Weights of a small transformer language model.
Size: MLP 2560 GELU, vocabulary 16384.
Architecture: LayerNorm before each block, learned positions, no biases in attention or MLP, tied embeddings.
Each number is 500 + 50 x the weight over its row's rms, rounded and kept within 0 to 999. Layers, rows and columns count from 0. Numbers have three digits each. The size before them is the row's rms in percent of the matrix's.

# up: layer 5 MLP up, 2560x640, rms 0.0935, rows 1272-1324, columns 128-255
# down: layer 5 MLP down (transposed), 2560x640, rms 0.0492, rows 1272-1323, columns 128-255
up1272 099:485542511470486503383549451536567543562536484437401483595570486508440513531561490542491528550567453464501450454514528505508409471537473475462471482601539414557519431473488575487477454565569520559503466559506500409400531565407422473481535552565374550513549539507483516554479575456556527522500557460564462546558522490492472457472545531491485526547505530454500493418503562450501498462443
down1272 097:535479433429508509471490547556578523508535454523527532556384516530482478455477460529489511412487514602503575517434448499443469424560430568489496487510485523501536606481602509583534544555510452483480507453555582508577507532454505499450494494516571543533512500553538511596509508514483537517440520483510476507529526524476498477453531561432451514474510520493498536510545468431460499449481
up1273 107:513541500506476539437540469491534478569505595392468444465460496539541432463522483540484507440432510512545483563513439482478523544465503483549448536566481495498488475460471432451448463478553426531487496506529510530391510433491513480394547410494502523441424426449460502451526467531530515425490486400589603472430516546467425453501592542565538581586531598477425557568533505510610473432585
down1273 095:421498468519516518362518447502557457466591449549413531532471478383499480462512388476534473512471487516563518433563449523556621510495530545469569517546535534432500526564467528518506530467557625589549425607590481565525483549479563506559522506540506539517480591444530424461476476523477534512419507478466467580408421386401490520407485563545510495465465475481442538506531520525521502484546
up1274 096:502482396517463470409596522444555410513561422537482561510487537527557538500395482575466446506544578472481578539451433590584470502430582435506540561523524524516480433495546483550489633521486544539365489390430486521574567473451554449523568410578454478450516521587559480527425563486606531646468542479505473481512448472524510433564537505482530490474447513417402566476480516437561490429536
down1274 104:497486530535522418432467488561582494477542501506556432501477452384497558550529519492436546578462476507451527479513510515545603397576552381508529535430495433617429607488564476492468492465528482474494618570424620633547482482443478502523455552458452586506491458411534495450511483462438537562472481500470508483519522524590463523478504523516471424500475445452563521494554546528485578538532
up1275 105:530457440419539542526508574445476431531525462436550463524505580610499461461426446492457516560459640471506497517557484559513511469553438425419416441552485449577574463484553479436556436441546418502561501528516470561543470408514465546498473386486572503552552465547522476509508562554509499395533538490494391577466604507543448558593478580468513462510577565495490559477451545499550526486454
down1275 098:433531463521436437481536539547477452593530532533380489505504533485457332475470483476530525537441465517592505431461539481562540498572455523562465469480584516544530429496522518533489467491528537562559509557493541569550456471614535540603497517513556453510487479550520563521516470442531515598567528517599427498505401452581524438513484478506581441432615567521525558479427415469543510473422
up1276 112:491619588502496466522427472347563597568452539519488494559444479515478427448444513488505597478555453575515525578447524529500506455397517451476473522500479462510375523379410555500511537510619547562500561522452542508426503589461483491488485495491587429465493537502389526476526576474417561526435607540545596447461479547562530505467523519444473415488570466562546479424531526497409459531516
down1276 102:480557495578504512429462510490496402545511566539524433543389463486449524474376536422537591533432449492544462435515494472517509448503512465480507536569384609421483558499451397435445425470585486458521545418546438533495502441501370529569585562510577415522460488433546528547534502545446506475449516561556507443450542467535496556534501469564504471504549403518454433474500529452536497537534
up1277 112:546560592565589487450475508468513501480524488568478502581524465429515449544499478586450510537465542430466486467445529498450509437497549489515523487430472503513432588524461505450549493414546517512517476506440519524522500515528486529519472461592478526500521477451384523423491428555486529491360521475497484567460548500366515517511507486446509560586495427475549475474530427504522488545424
down1277 109:470459540431498525460514512535558446485456502465522491504436490504435477479517581493448503576481464413435515486518506580565509520469537639519526504472493545511539511456587442571469496454505602548508420496532516500469544395490493416536462537517601554514473514507483439531553649512490463522503436546473540483545571503560474602459515477441515437536551345462464537554435554464463513464378
up1278 094:449477448533473459432549446515500572492479502472495578508497530528449545529481459446450498449415552447559507604464489419479387489539583457452510452383510462533533494516448575501526473532491478391502439536473504448510483486504476602485502499589529535574514494441604585471458571502538579477502488520455549431575462524514469574513544478418487537514494567465512563499534423567571516452444
down1278 095:539489477560512533519426566529526406492623514443517433557501518497508544483562538539434559454499536514438451484525509430392399496528499453520490571621367542469551573413586467556468551512413437479500478661452598515511576508542573485423633559553436524536446575631493519473537427369463415496463474587507494524636503552520509540430489478536548434475493510477482536414541478562427507412521
up1279 099:472473458528553444463537654455553500509478521523451513357480486456566524471451483463620492570511501537453481477576528524392556509415507493469476512447455589585484449523480507495511547525433493554507531533476524494512492555619496463489429540535501608603509442543541542579543533413479554524520537468549449499506468609541494552429420530520566387498472469495579478557544425506434459574500
down1279 101:441523509505461503541427557542514431504517586494595529467561507529488471412306572553458435576533567510553514484524642500547528528532418481532598522531471525521477503515496484537552518471562477547503426595585449504467453594570424528467536584443443542496333524419478475456609507552520508448493530427512445531452418488509479486442539570505550358512546362561631488522497476517518430499463
up1280 093:388556492517521402495485478455394499501515587472513513550428421560584533493504485456516533547483498520499511499504480379459495587528456499512529517453414437622555526587481414490505465469510475462419505533496450549534407464524471473492557447549522544397490490592405495566559494523564541588424544488544465519454457460492484481461405541545442435490435461557600575493524511481528439513485
down1280 096:472552436478487451484456402544381527408532540452490464430461528485543522499473488525452504420554523545502498461500442547449486521536547516508494504423462501535527576489404567530602507482407539563582588521514494481489496505618531554532481427427445449444512504495487500496577543448434579464509537500510496510459489424377498509499493513469556458580414435493532524545401580462486495506499
up1281 097:513605493505563562584600447540550507490557505475492477488497493455491461483549531456511541501478470446559499560523495550549529474447502523477450485441468539481560460512534506409470386404559580552549514582533520501565491450483600514565502464413618581507523527492525496477586578600495322470403512411449429515500441533521535490591566578523594513544464464476490563448533495521619443464511
down1281 099:530432530529442619451619510471529490434489430390472503470485569526514469458539483525515417435515470517544572525475582551511508515500464450464456470481470404531571526555491534422549404559568551507547462472466456425446560526415475468432508487414477576505456470552467538592478477476468520426405550398483492455594502399462550463514449502482488527471515471491515492532510533498465522420581
up1282 097:465405445536408612533487600482453433532421380551432523471616491636540473461471448494353573438503484587505536473500427519489364556543431493556507515495412522486492534512505523543425462515483493533382489499505443599464408505451490483408492385443609560542569452460455455528476438506574495503557590443497406536637490583538478461479470528521496519508564494528505578488457491438555511365392
down1282 099:528510479483492510463445453569393502451567515467514436582524524419515492508515511625473551621459575451444471373492464503595542467471456542521536571476497534382392422413603491560493525572469495493562490421572447491502470460493471555567468544471544439382453580465527526404423436501567499478589512469541449568538419552475432522504451574558565483501497590473496507494568568459508653540514
up1283 122:422526555493614472439531478490558563497516494487551496556543485488524508501516526499432620465490547517537513517348586456463521545513566487476477537500488499468515412526440514388584497487531548552549570435502533522549499421454461563538411398344551428498539555455578468421521514479536500567509563479495462401456509430543540483537423558563514518503479494412522494487401489527473528498449
down1283 109:457599486538424512462511514409503459504491446468390439566484468413492495394524552523491534518436492429517531517512487519403522608544454459526544481511528546564461426543526497423498515449529461549525416503529604417444550434557580546450481502483518446499542522393504515514573561543494478479579431425469551347440535502572489516488569491553573603509527615408420437491582524472534431485506
up1284 105:438528490484494498552582508505521485466553500405486518569561478502421443573410456526505442523631531478524449480516564528506571538518519539424536509509515443382621477496494542514535498478332454465537449500540534441542528571487468485464534553552436410483637433462544477482485487460565518545578478532476530444494463574504454626539450628446435530535425536465458478558561498472417547524447
down1284 100:492467530524448517507476489447528528534496579522423570544459566469485524547511438521492488462437415519513452490521414516513536544533454388559493538491477511585532407412510426540566447521530545380458508523451458535470484443523619567403503517465450523514488495416527473522571525527485522501530525423542486497585434565540416453507443436492502457552427580556484579461488460596495476518499
up1285 100:420472529511529398490540469513483510533451566439473438537422452504466536471481493574471460562531576438394477455413463403552479444490521504413503444521512486506514439530470505522494456482466428585526483508465403492517545545528472488452507509574506526524425440514418464553545483513512421572387542471497464470513435482531549373582484593483535370523526533522556523518566479466530493443460
down1285 103:431461507542582435411435471478446533455456459412582488511447441465535528483534432544488457369580480519446451471480587527538489563462614513544520492447498536535539502504510524486568547402540592495516537560470439493459539513473491462443588382569451541470441442496527518534458553564462541493489561502560557441497551501560537486413528464515566507467459483531514425517456525471508542536483
up1286 097:575562492537571513396463481437609481444564518522450505523488522454544440492558471404543503486491519572520556554606499399465521554375494485470460481452453499464528507596482530472431574488515501548567496557442499462495412494550512436502503541469526531528495466501482508546433446437519544483441457533453516540398464523500548455503461475564594471502549473496590535453479442511461505484512
down1286 098:535480502484412467412405469455370597497527474486483522517566617493445503562534510518578483564456475537451372602474563535553474468416530479496481505531509437564568470501498546545578482527485463520624468504468456479521413464460570507491483521477521449492496616501467517469517549463485593548509488410497494529500518564483509432449596522416426477497490559398518545499466495438502538520479
up1287 091:430485559501557597391524478458466430437514592500512488412527571489554536449520506541573497397455434532509503487532561502513441404380572433566465568494529500472531500503560494461501499466465550508470512412501478432480536551427496494513453549562529500519539511485515508510492426460506504500548481552543523499479417469425471535498499491552494597585446568565473482501560472481422543539569
down1287 100:442419472414463552507528546615559546448527593458492479372609454469506494606508568524545522468451533510497550461460534510419525494532456528519499515484464525497538543494421503496470390513506569524482438543501522409485506493390546495504506555591401479573484535548537542477464465401501456487412512508567613498477435461553553547582534552456486520537464468484545582463433504530426469419451
up1288 133:529517402576491530452500542533545488472426482487548517474527603443463464590423562553559482526535513445467507508474502504492430532564478664455510527617542519487475435534524476487518537467538454478489479375480509528460461446619478552497414431487559390579449535519490496492488535550509437548460352417518434577521534558562485435446488527482481434491387599530555467408513489572575516432463
down1288 158:532583479484507514586410537563551474547498469515590437418502514496520529552487556556567458505534424545470536460556515477480402403497566529437482553626519418478548481453559479586473486477490420500543446542468512532504491450614493488494462489485474506472486520518461478470485526496540502542554452512484507570520474487547484510397433535558448524507462460501485448409452410490529424488437
up1289 097:553382475549532586567492531501572452470588591468559545466498478493512460540514464470450500456518580436459542546464514473561458463465504508419511527475493572454442509506470474553430446503548405469438570509510499418388473508515453454558497437581522563388450488465469465467456467586565540491520466511477443516545509424533562446522493461537502534493420460499511489538500505500540484621535
down1289 097:512463411501567501551515521441497484546450559493493414524636563479438527508461468500556503450422429461491451595588479420520463523492494533481612497439553468514511510473471426463495464482484487474546488533500412387494512451581440499529500491425554479541612514526522470521549514590415547488524477568439485439489507576533537501470455491486571548576510441525630474447501525577544525475516
up1290 100:445458499531513472521466534498471479484510481643523505481571497496532444538498545473604519496516404558472455422496508535561518430442462602506531526571529413515492473513457573554467473440486645484472518538498409519445501555601427559510516516557451485466402491441495538516415568407497538544493481530480474546516503491493537455496423571516503461463400476450526538484504478598561440487564
down1290 104:430574528642478399552468457531547454509461443513514580473557551542477539588456423535438497580483505442463499479538455495571524426573452559537486550479512484486522465473400465539461497468539453490427567491448544538526496488513483524463563585486560509480564491500549524532439622473598537464534502513472390526418484365432526429483483529491484420461533499539478433524426546541493494419459
up1291 119:555550499510512487472458516513545473487526536519487497515538539435438466417495419521498483514546479590496555509493415498401517482544474422510443595600549481453498543495529524595524487454495506488489574577486577546455507533493441517610492571466490518422453590495392410524495427560493512506497563479603474505534478365532472462470539498552546469564455473515500500475549534565451545522500
down1291 106:476480499493523535406639496524543453458597500489433489455665507499378473493539587480464434551511437498536495519504382522447586632459507546417475498397492487470533528516494513569481414477488540470450577486474408443489546469502400452545513506564477485504473538469550468519506509484438464504533567538528553530553430470463562481519538496445501497527553462524522518508511516542507547419497
up1292 103:477472472460528478550478448570549554431523457469543536441434467549579471527537453560491542524475456485520493510537505513586525572501459552435518510493503475527572557511583584481570476488506429578577571572516462449571554563529442470574446521485370423598465527463468482545441533488442537491432511467398507432490446508459536434510510558385523533500570570536523602438380390382509564500470
down1292 095:522503537474414534465425489496483555497521523525487515491399451511468448451563455469480426551613505564568414468464480540525556382445539454434504498505550458436546533504372468537556561519487489523574499458454456463472528553574524526561456483545544463520559556505482501551479516461502517494494560456509501493507452601443523519489426538461497485394503537521525360571554514526500572420438
up1293 102:354451547542558536581472539479585465537441436593523469470461433455510433540534520443527506521483459537397405487493557567501452561564618526467523593481481504400484541476592507485443531496553529422506527505355432477551489501583536568445516524453489525476508605541462456432514562469495527530539537576463512495476509476434615508513464558541508509513471594391469502478447449526450424562482
down1293 093:477544471480421470510553496463439492497515605435550525501490485555467488541537492476475424459545482442397575486396533455449533531503473589479505607492463469456580564464416515498423462583491515494413510527484509510533421417463372473431510467518503541568566509420483458421552556447531487556458587494533424542501431526523502494543556458489561518484534402462525458448443513571482520491440
up1294 099:478582543537567524459455488473525438535525474548554511537503493467527438545525635531520496427471482503523522561496578501494491423542509487484413575476493458515505483515427503515498481447532565512499493439461462516530527546571554516454525442488489479512467508449528439414456451596507515543383460422529389474446458440430481478478558508539402419498433519538441453468563513508518489531423
down1294 096:549472552485499479590512465558481459601521570423492484452530427548505566476388476429587506494456492406457476426464507468433591552567457491430515510469533539527497508495553449564503460483463496560518490354515506411553458527506509526565521509555475542464537501502507575491574518498456554398498468469515484557569524532621462458617512493494571457463537508518621612541682422473484454499531
up1295 095:417450411466498434458524603597447561464410511447492515529483562445578525525494462452582456538496538522506506567415447587504555523465499460460497566536511479571469570605534483491434485434483504446468526497525516566382430572544497466422591454422506503481569496521462524533465467497505440512454471426527539520577503531506452507501497403541467497570427461557525536526550583580555379584535
down1295 094:466547480448352524470439499443387557557484484475502428470516519490490484508491526427384522499555379492488481520393463467542516476435472584407522547559593438453459428524473559502418610439495448499504512603463432478433493531505467511466587532518492602511556508494463452479431463444465504515445530484458459501511532484505522424508490487510468503490494552517506451539490428458491512426467
up1296 101:375579447479493569549470505454488538445474492517485588605624464508551442555516498514474538512475520487428500505516505502521496478505559543426617519498499561547567464514515434463427530429485517481429505528502500441497460460472525517506486514493540422488495489501542545521464452597601450578544602494590493525582520514581535560536498552465427516513410515490460483462405444506521546484558
down1296 098:476442519486464493526498558429587456504422591427420424502529500562404515510562520535505575489567455513547397452571586538510501489505507423515439488481500576407508511489531572627619418501490465565524576478457432559521486460497522473447580534545599564480495501610517443471486533502562471449541511521431457581508529430461451520455444515615522483491534521549509539381523492486478560527561
up1297 097:474504445496538498424460443615491408494559539485538515466543456590552518393488498474533424539508458514397482528442570509487568614558483408444585447496375587462567586549461559446538539453466476385557543427412457478475479542539496436406476454537422538430580487431487457543458569566525399561489502464444491614427413476509515475446556516476571478455503355562482527546456450484446517583523
down1297 098:426477506465556503554528547479597473471477482408470540542454529466555556435446519516530539447499426499604499432444522579491518573559469451559438525496393599512490527448517501583437557502511507504620456529553414629516456516514557523531414529521468516541496446545584482466431524470509507434521511502502503548489517485438502433497563568523488529518516544537559461582536517465558482524531
up1298 097:498525526550479421502488461441456479492595634502503495569557468469638516421506568487515494518524568487494510486518458574401436505488422534576528473477366461500615480475438583590449342434553495549519520528447488413469456492510536445523475539533455515570514450510441609504456448450576534516570558427530482528498471447542524438470517491496461520463480450554495499528466584473507511532530
down1298 094:439492538429537517496437494490551572451490556526491522456517479441539490562528425420422532500509455408502505483513600509484414489548520430454519492520483550429510370560543508570408481531487444553465575472532561497489471527480484577438490481483591361507402530425544468509454586517528477482433500565435481462491499468562464502500476537528496498397480433531497416503553535447470482492466
up1299 099:412545494556531493449538482409419584544478522588465540589425502514540532504465458532591509482568523517538479531492498468475463537562530521525547527511521535513516528496489538443509528452471474458472539527467517484565484487361447462495405569424503520684567462539398541615495507519508499535516544495437461453510492506390473424512457484530478551499484512514379603473430520531584501543518
down1299 101:505604507473449529482543446534500563605515516518553565499544528520398562496566528482491515523488486534525540508518492501483444475422463503474553505442564591445562537538407534523462530483522525481529401514463549515477444524495521458413472460490492478586446533482526444608635507544466489512481430506452621498500575548522548444472471531382502489463566460482511507531528518574445540525447
up1300 094:449479460481527519513454530555571534522504489502487514573493543447496502488532506525567475468425546468488415456575495531425453533418536562507552508457549461497442520441495496441529501454453548517494575585473443573457547504497446560498527503444536541523552475461530504593604485542572426571512522565545507511526534506510548490476412443489499487535518467542518549537512555465527499516472
down1300 094:423475538491532523528508569590433526514501518441528501465509509517510473465468477409513564537474521426573396494496553557498484517611506553486472524414516616478432441520455443521559403502538454487378535581578579483466506528502544555528407558550478519571591458491506427441536540482535452445523538399528413582536581488500432566569468521499495588525488399467479558545511491436485592488564
up1301 095:405452601506521529593504506399579488575535547519513498550454528529565516459497503557429552548530518515502527448455479526464512470484396516555516452519515542505566530427491420544451457555595472453588489556482481550504574546547624485499584440532476586627488537563424517490460521450489502475379492459499539564383475515628515496532516461441450417510478526481455516504467517517533479396512
down1301 102:453507588537529494500555528471518545608594495516483491482602569556476496488421506492525562535550550501525405454472457372462497544562454494437436402449475499451494434403583469555525466490463478500464457526557445377493564445496419510491456449499491470704526507414617542391529527459551483476401516464489553525483650551449531533452555544487525470396500471481459532512494463558522463450449
up1302 094:508531503486476504540582472517569428477554554480442552457463448547538509512521437577461500499573505470582444506553484522523485520489492450454523520586531437452495472513505419437571502524540478553524568439326532522497464382459461521433512560510499518425522525493460532530511536486502513580502457445529552513465484510515452495385498545513430535469464573533516390465433568572566488380441
down1302 097:456556481471457539457464467484530555668540462474539554476539497515581524454498515421453488542489512476584508479468574472508516448488484464491524448506434513464502527556455397577557419464570494587488500540491476509537419529523539468464550525483502447424479537521478491508481516434509458426461533514443488493456513495564452449558539510515467421567466479481566439447427411540439552529589
up1303 097:474554585555529504466526417550414414422528526484535446445541562482467466496519500548471581481503450534477458498487518440439437496484515516487534513559431462550442494486433432445507522478428545434574490629527407531517507537565525476567462455556615455513389493478573449516502492556542524455419555476581563560417547527427550533589461465413511471424392444570482542503475486559503459510584
down1303 096:628574558490531511553453485493336461495440567521462623424503570493465547443498449521506519514556416448469514391504510503449496534458535434553482536582462539541456479436467488466535439637457575520495482549493482436482499459477446564553517510495543451507587540577566467478448458494569559483505411547479575572443490497466564477468466424503478526457544516559426493424542457480547494405574
up1304 105:470494475519526532411493399513577493590467475575559535537493564488531481518483486482473458453544364551499487531524450572404457553439434495457416522442516493541476450464427513418526523534517452413449574555543562515578506410438568564433463518467444488565595525479568516524553491517475520508497496491433500541523423534539581509476544466508527491509465484532533542480557601457568454519411
down1304 105:532572510560505542498520472466521517420505491516385441494606553423535463551491500350536469487492410519600452518559573578575594525563456531504465572502471487544472577425626407429505506556606510392504427511529560561537499422513607506436516510603468393533486499439531469453438530492470471544579492527521362519438561496601539567325504436600496454484562466487437459541620517481477488566439
up1305 118:438475596540362449517536470565565461520439459537531506427458559517547426522491446553531484556483483532577636398499583524463460543466517520442475428447466482609462564518533505618456503537506551488432502436514499512474458523475471606536531451480431364533469557509409528435476493506512401521464508502421511444560517444395504439566478533400554441617515490483565513455478495435473511531505
down1305 105:506537473561472525523520453526504511534583472417557546458471534484591446435502381476425495505559496502558492556514486530557436487487479490564434441516460521508587546497339413481500476466492499490504465542522456521600450412483517538527464516489521448507545531467479553561484526516534487635516402599549430565467473510486571560625508564534514414489554516395512447458498515451434509533574
up1306 091:534505593467521445504564530405494481540547485497525414485535518579543411517626468593520470438501477453516462472454508491586615512552560481487528518517507473499536556522516435491461558520455499471521457412487536465484454544572393542625539559603392595495426515501526515459549469480553539561576489471502488514479501519559598461483445453447407511614501463454381496495551550546484575425455
down1306 090:454506522453509573483504518455498512426512462474558538516507553542555579513507437478511540486548499424476483592506480493553464419440505484426536431517462558536487544497463512532511473353465513560517570454509437489528532529442523536532511502457609409543504446480414478607531410544418404490494568454446386478613481507486442565496623489471507455420572463424490483555476353506407446459503
up1307 087:498500573480564532471475500469590490511508526473427511488501555507501554506473428468618456501518526464539497541542523548514417592514476477537517499469528487498501499440633503538413602514515472465469456573483537408473483441529531510509438456491483468550521425597520475573482609467568478480621461416584556516561521433596502516519504583522488500398452453492471504450429443425472506525443
down1307 087:594542505458517487511543542626474548459446492558650451556582483548543579488511483415465480515506477518388507456467538530471500530488537611440517479516537495585516522629487482455435465514531459566390512479538496519526428503591545501502616584584532449470534422531497514561505539566491504543463570529521487438483497484526562398485457520549607505510462492539507470580438555471547545515427
up1308 098:487517463531475477448504448482522456496537529434505517377540501435549474513535477423528522488498434515502606444535437520469426544472468454515486474543520509451517465493525387493479463471553548427561487517585473494502524540479604516535529497541448405462481531497414512486416539472604533575496552476454474530476525567547532538468447534493448524516520444533555521563444438491515493539574
down1308 098:504466403540466502448532549445575445534489412560457502603477517509586526468493483530411521459493558427520558478555488477438453551386537520559409498474552464471511600471528527433404504464521469506526531521453500477422493449520480457461499550541572511549510515460576511503492570555426564498558508494463446439557442594428589531461388492592497505518520487327392533491516532556429478436557
up1309 094:595435382470444451566478618492512459482549486516554504435528431455474452488467482473500476493477499529521611552442490563573499549531534524517550513494520525542491504571499440429625491589538504420571457506366509475468437500559481391465415518465460481531573498503440552446553562446596566471526574417520509464464466482478497443390517522424611492502431550484547533524406484574559518544588
down1309 099:571462497516499566410427494437474422454492491436547514484405596529532503540506632409466508508587475470478471473520494565531470493494493502602465499495551548490433628509479517525536614523509453391523524480528488467448591512464483519448544472452520563482462515452563669464587520509469522533445543478450492493495507427420552456507465583488496446459511459385568484496475467522524481458476
up1310 085:562537628591468491452482516437383479478485496553482495429472570453540510519482525507616529467403518437459367449524482525463446490507514508503453589532540572487445640540483580505527530479527491530495486508527516474451464497513527433552498544543527597470476514486442518584401471497503468545471529456506497459506515518468510456571372566564538530448568579520556523349486563583519483443563
down1310 085:513535460494471389530512470527492467425518531625489489476489597496567452536508430471562467545506494465528425544518491540503552517495496575455425485441516434526496605556470487482517465456475479593479533516571485441533487487455557540595513440539383467430492593492446529532510487437539513567572458548477539564456496560502502520394483453538421488454486494470529503500509440530473462498488
up1311 092:430551512490521573432494464423470506518449458509440529496518494529569543451471394464584415534576531489496450512558571568413578471457538442456557509534487478460480562502492495493532540423469487486502517486436425458532599562534417497603483472450461390482557533551517504491490520524492579449522503528443374555382414454444541579525530474478523583422591501452503436455480438581530493420508
down1311 096:588535512533520533516516471495529524461498519481428537580530559541454524440484564503542484518527504454531532494487542591481545473483449523557518482485454496460457493545486617489544537484494545477469620577535503491503463515417507458484492488435458561466447495602436480434516441483498514495450497441392578495527473516517445483539475449529473470541484515538421492445516542488499532430598
up1312 086:434480461520425554527478466448582504521579426502495535527572436410493530575519555513459464514505479529479455519501425568477437517461417511435552438508520488421522395505534493471504495543519557493371448454493536507475490471447482457594590421588612494483563525478399441466497541529487588531491538530564472504538528474547515500451476486586384453519475522483566568437599502539626479434519
down1312 087:572418601467542452448489509406474479422516567439558443552494600528363516483504575538482466422416610442512563444475548430464483473521485580587537441457497552541539438482551487411536499489537476501477576384454518552552444460442531455406476516533416443480475548501505505507474469513463510510429490471476606509439552435376505503503507486497454506508461477484429514447553495620592506507454
up1313 105:508469489517548492454491442447536540575437566419457531448489516556499386457409562537480574533450441559521492391415419441496501511497496483520521442558475471536548464550572548524426470610517610419504531550527442417503485471484484554493467568590519405532546437452438531483550452565501498593473590462447517570432426502536473494524547582457417531464397522524417566450499463485504483510423
down1313 113:468581518379619416450408472453519503549491458470563505537494474498501480522400540525572527485453527492529503539600493467426415465588503473557540494465475576596445541492517549534420471485498596516526536446605501559480475535498484475580546508595460496528459511466558485457465527459530529494530536492408549506510556542488507393552513495450493443461536474610487578435552505516456459438505
up1314 098:521520426572457507487483462531430557521456539511491545556592562614594502421541494465526334456526502536482441456461505466506539461579469539465489502572487452451532530478516601505484553462477463599525486584459524534439497454531457550521549519363489416514571445440506455641467606547485487517387548552562516480508483431541515507468443451478401500506566581456486522468435590466502509566490
down1314 103:509502483509370492451523446472494520495423498504447514484420533510472569430485433491481501552457528438420522486416524495576357463542432458553501617553502434505493438499501578560441560534611507501518517520475452451390505578496504504453542505550502466445520533458483552463455510607484518489539601536509474424454421499522508514396487446545548515406494538434519532586456469534478491482476
up1315 100:467453476513485433542502493583493442589505515406492502392564496486476542493490480532495563530591542440466471494548463433597363463513536555491447463485409506520432537379450443480528583445454410552490426555584470438564592487473541486472404497512523508483419487425516517578540457569542607620465507489459534543506459562513458549424417483606525526496473537506425522501470501523498499502514
down1315 098:506528486432427470577602501491461485433458561468548439509443543541562500542495479549580453369532555460527616512477494447454471483507541436453462405488467475526446444480527418520492435449462549419533581457481562514468570482532569551505572538605510491512492497478460559581569528531553487500513469380519519473450482538425508526486394390510540563434458588525484461506410494482457505586556
up1316 106:421505556568533524470456434418422510575520542412519484566549502537547463487582449471503498441441565522491500462509497619501425551414386566509572503491536413429537556504457521471505498517558480412553436433466502498532511502452526502471592523433478437479568511568530482546460519498517596537481440396497485530501425480512434403461469529429517507557560513502533486501468468429571392408530
down1316 100:607541574669415605545516363534513480503485529459515485483508544510474539478428454599548502423527567469477565562489511538551445534441502506451614508512504503574506525495552497475507470436510511468520473534492588485504503534403509500527587611483494440520556560483498474509433503497474526595495569478524532379452528523417627365486499449474492583572577499503525531471586491464518452520491
up1317 097:468530427424401495479572465482507570375561558518515551480468456478485468497477527479547490523425569528569476482432424543379533535533609409432493472544392607534582569431523590506496510504443464531447489506454475481475453479477486475522442574544520478542499554435522584489509510365446511480470558481559514497505481519458497497514453537525564447573514524545445479412480584480507547521503
down1317 094:484511597405458475479537474500545556506370496508482516477487548522578621453462505488591572518556423646380503495451497470447432505515493475627473451461515454482439528499504582523529515548509427587442431461512399428530447567473520514575560472456524501512554482395494481512521458535552485492487520403591541479425532507451489541540401534402472451531506451519491462531553473560333557428504
up1318 105:421506534503471486447521432486535495589440560529503455532507604539477416431514495572473548488400515526536468469542495571457619503510444573423503485530579470562625455527498473403507449387496506513470484489445473375462480529556481580531475503526611476480537473538472490516560555487509445532483465470495518475501486479577397488527521542581565463465486470572600455420521471504518539518546
down1318 115:417427524429486489544460443464488530599493577473567476486574523466510489550468409436485468485449474558531474485423526612488473500439497525469511453550531390586572447428470469464534522576448459592543545499512525604470505525489526494496467368440485416454494517539492543516409476587593460552530587485431531492560429500529512480475488539534494469517471555582491342544444477414485534526528
up1319 104:571512430439526465481507468524407467410480486542464508536567520396413440534503448530482480509517502618428515529502547553498517519575475438545472547438452498464558557433446503486500521500498410498530584492523536574460602504533597498527573484451481478612440506562448448470531495521439513479445476598514459563498524578510380434439583511525515523549521404563572437469489415487504554518542
down1319 103:451471507495439438593558473461485457379498508580511486377521608563442459480595389555456567474524556548398539512501527469529515520576533529490513508468536546439543560443524489571487452506438508469562554524562484491525560510552511417460463537470483516489516424429553547554542448532437477514549601571543476535408484539455499462528536524445441521626470465470496419491416501456470568527518
up1320 099:453477590525463503499503583502512507449472466499458548557551357494552469446426497524543492434506564560502537527491578581462574520486492549455506457503478363426479491469397460570383514517494541444545565378463516413426489464429473503360549472531532524539513425577418510507517569573460550508439505463429538486524433459550419531469536478484506526531452497623467499424474549473413480568462
down1320 097:546475466539459540464577563522554509577538515490520516461469467456343451490321394554490503472470540458552484462469568442478447486508404489531500440436539496487512562520591475487460515513547516524509468481506510493474462408507484573481430635555562475495562452461422602480405477497475506458545484515534522479450559562355479478524524531518548645556488484488549459537531453485516482499394
up1321 102:500546530518484458558472491536477465441533469493518508580471496477576419457469453425531590557537598529473495629499514475541533442471494484476523488634508483546448503543483458522496510392427402542533609552527443487479511447511447545521499565481477535538568513508562450435446576459511493518481484528492528469428564505489524498572429505490497541500587524532493505491449418520476549499456
down1321 098:492480490482547418406487547458598556479468534619510448485568455507491498469494494495515438492619511481404501582434475552417485489442536552477583549518450546578510519549485568544474534504484507589473417466499499518531425534573578464534486565392392492513449513585413513572510447578557514492525540499535461462586533448583480487512457460488527452504447549482523509518645534489534502448452
up1322 093:471540578536460524528496458516534506475426593541471442529497496495462439514505536524494651439470534483512477487533402526576404486508424532441564455510457466488548491494581483496451435575636520583540423491444547445438448512495464459511503426510435500554457505567522451549430556559532599528461528547475512505545593426507455399547514517470558485520572538567518464573490574478518383523459
down1322 087:529472487467510517538574422429505426498496558421507459377374533525584448530450488575430486587506494472566493554559519522498575478480462486530539577472602514527442480595525501447466557459488520458489526435511394513399376449602571491430460526484463521555532501550429501452575516535525540489469505590526436507517436528552523576484394517575508484508478453554472548511422472492489439441519
up1323 097:455504487501563514588513545596456521473472466530532525521494441562547511461567497513517439478571496421513592500492577570542497461503511441526528401511449453548411433457486540463524556505522467492436526494471505505445497486471443493533460499436475528399550529545606524462535512432504414517536530531422424461470527432544468497489379525548461499562486516572498517469484447551554466568535
down1323 089:525545493477498489474481469574450469533490490499548441519533489427475490521489527489511436483526537642524352524531490466454513498469438509504408515624502486543478536464544471453483537510499450462504463530590544521447513454516538467575607525347593531453518517517500508571420487515451538521448538507562561555521538399470565475572585495471560479491535474501511522468455560551418546529557
up1324 097:491628514634458540500511532571499512538523527606453492459558475502523476490556526499515618534518504521533546550556565433491525406522483456476497567538441554429529545437451534563467501586419533459531468523444527490468524545498491549446479503539573477538607551507466502411517481462510550443483490496447514532445492498506521493574431537520565424505460469488514537452485405565554502506492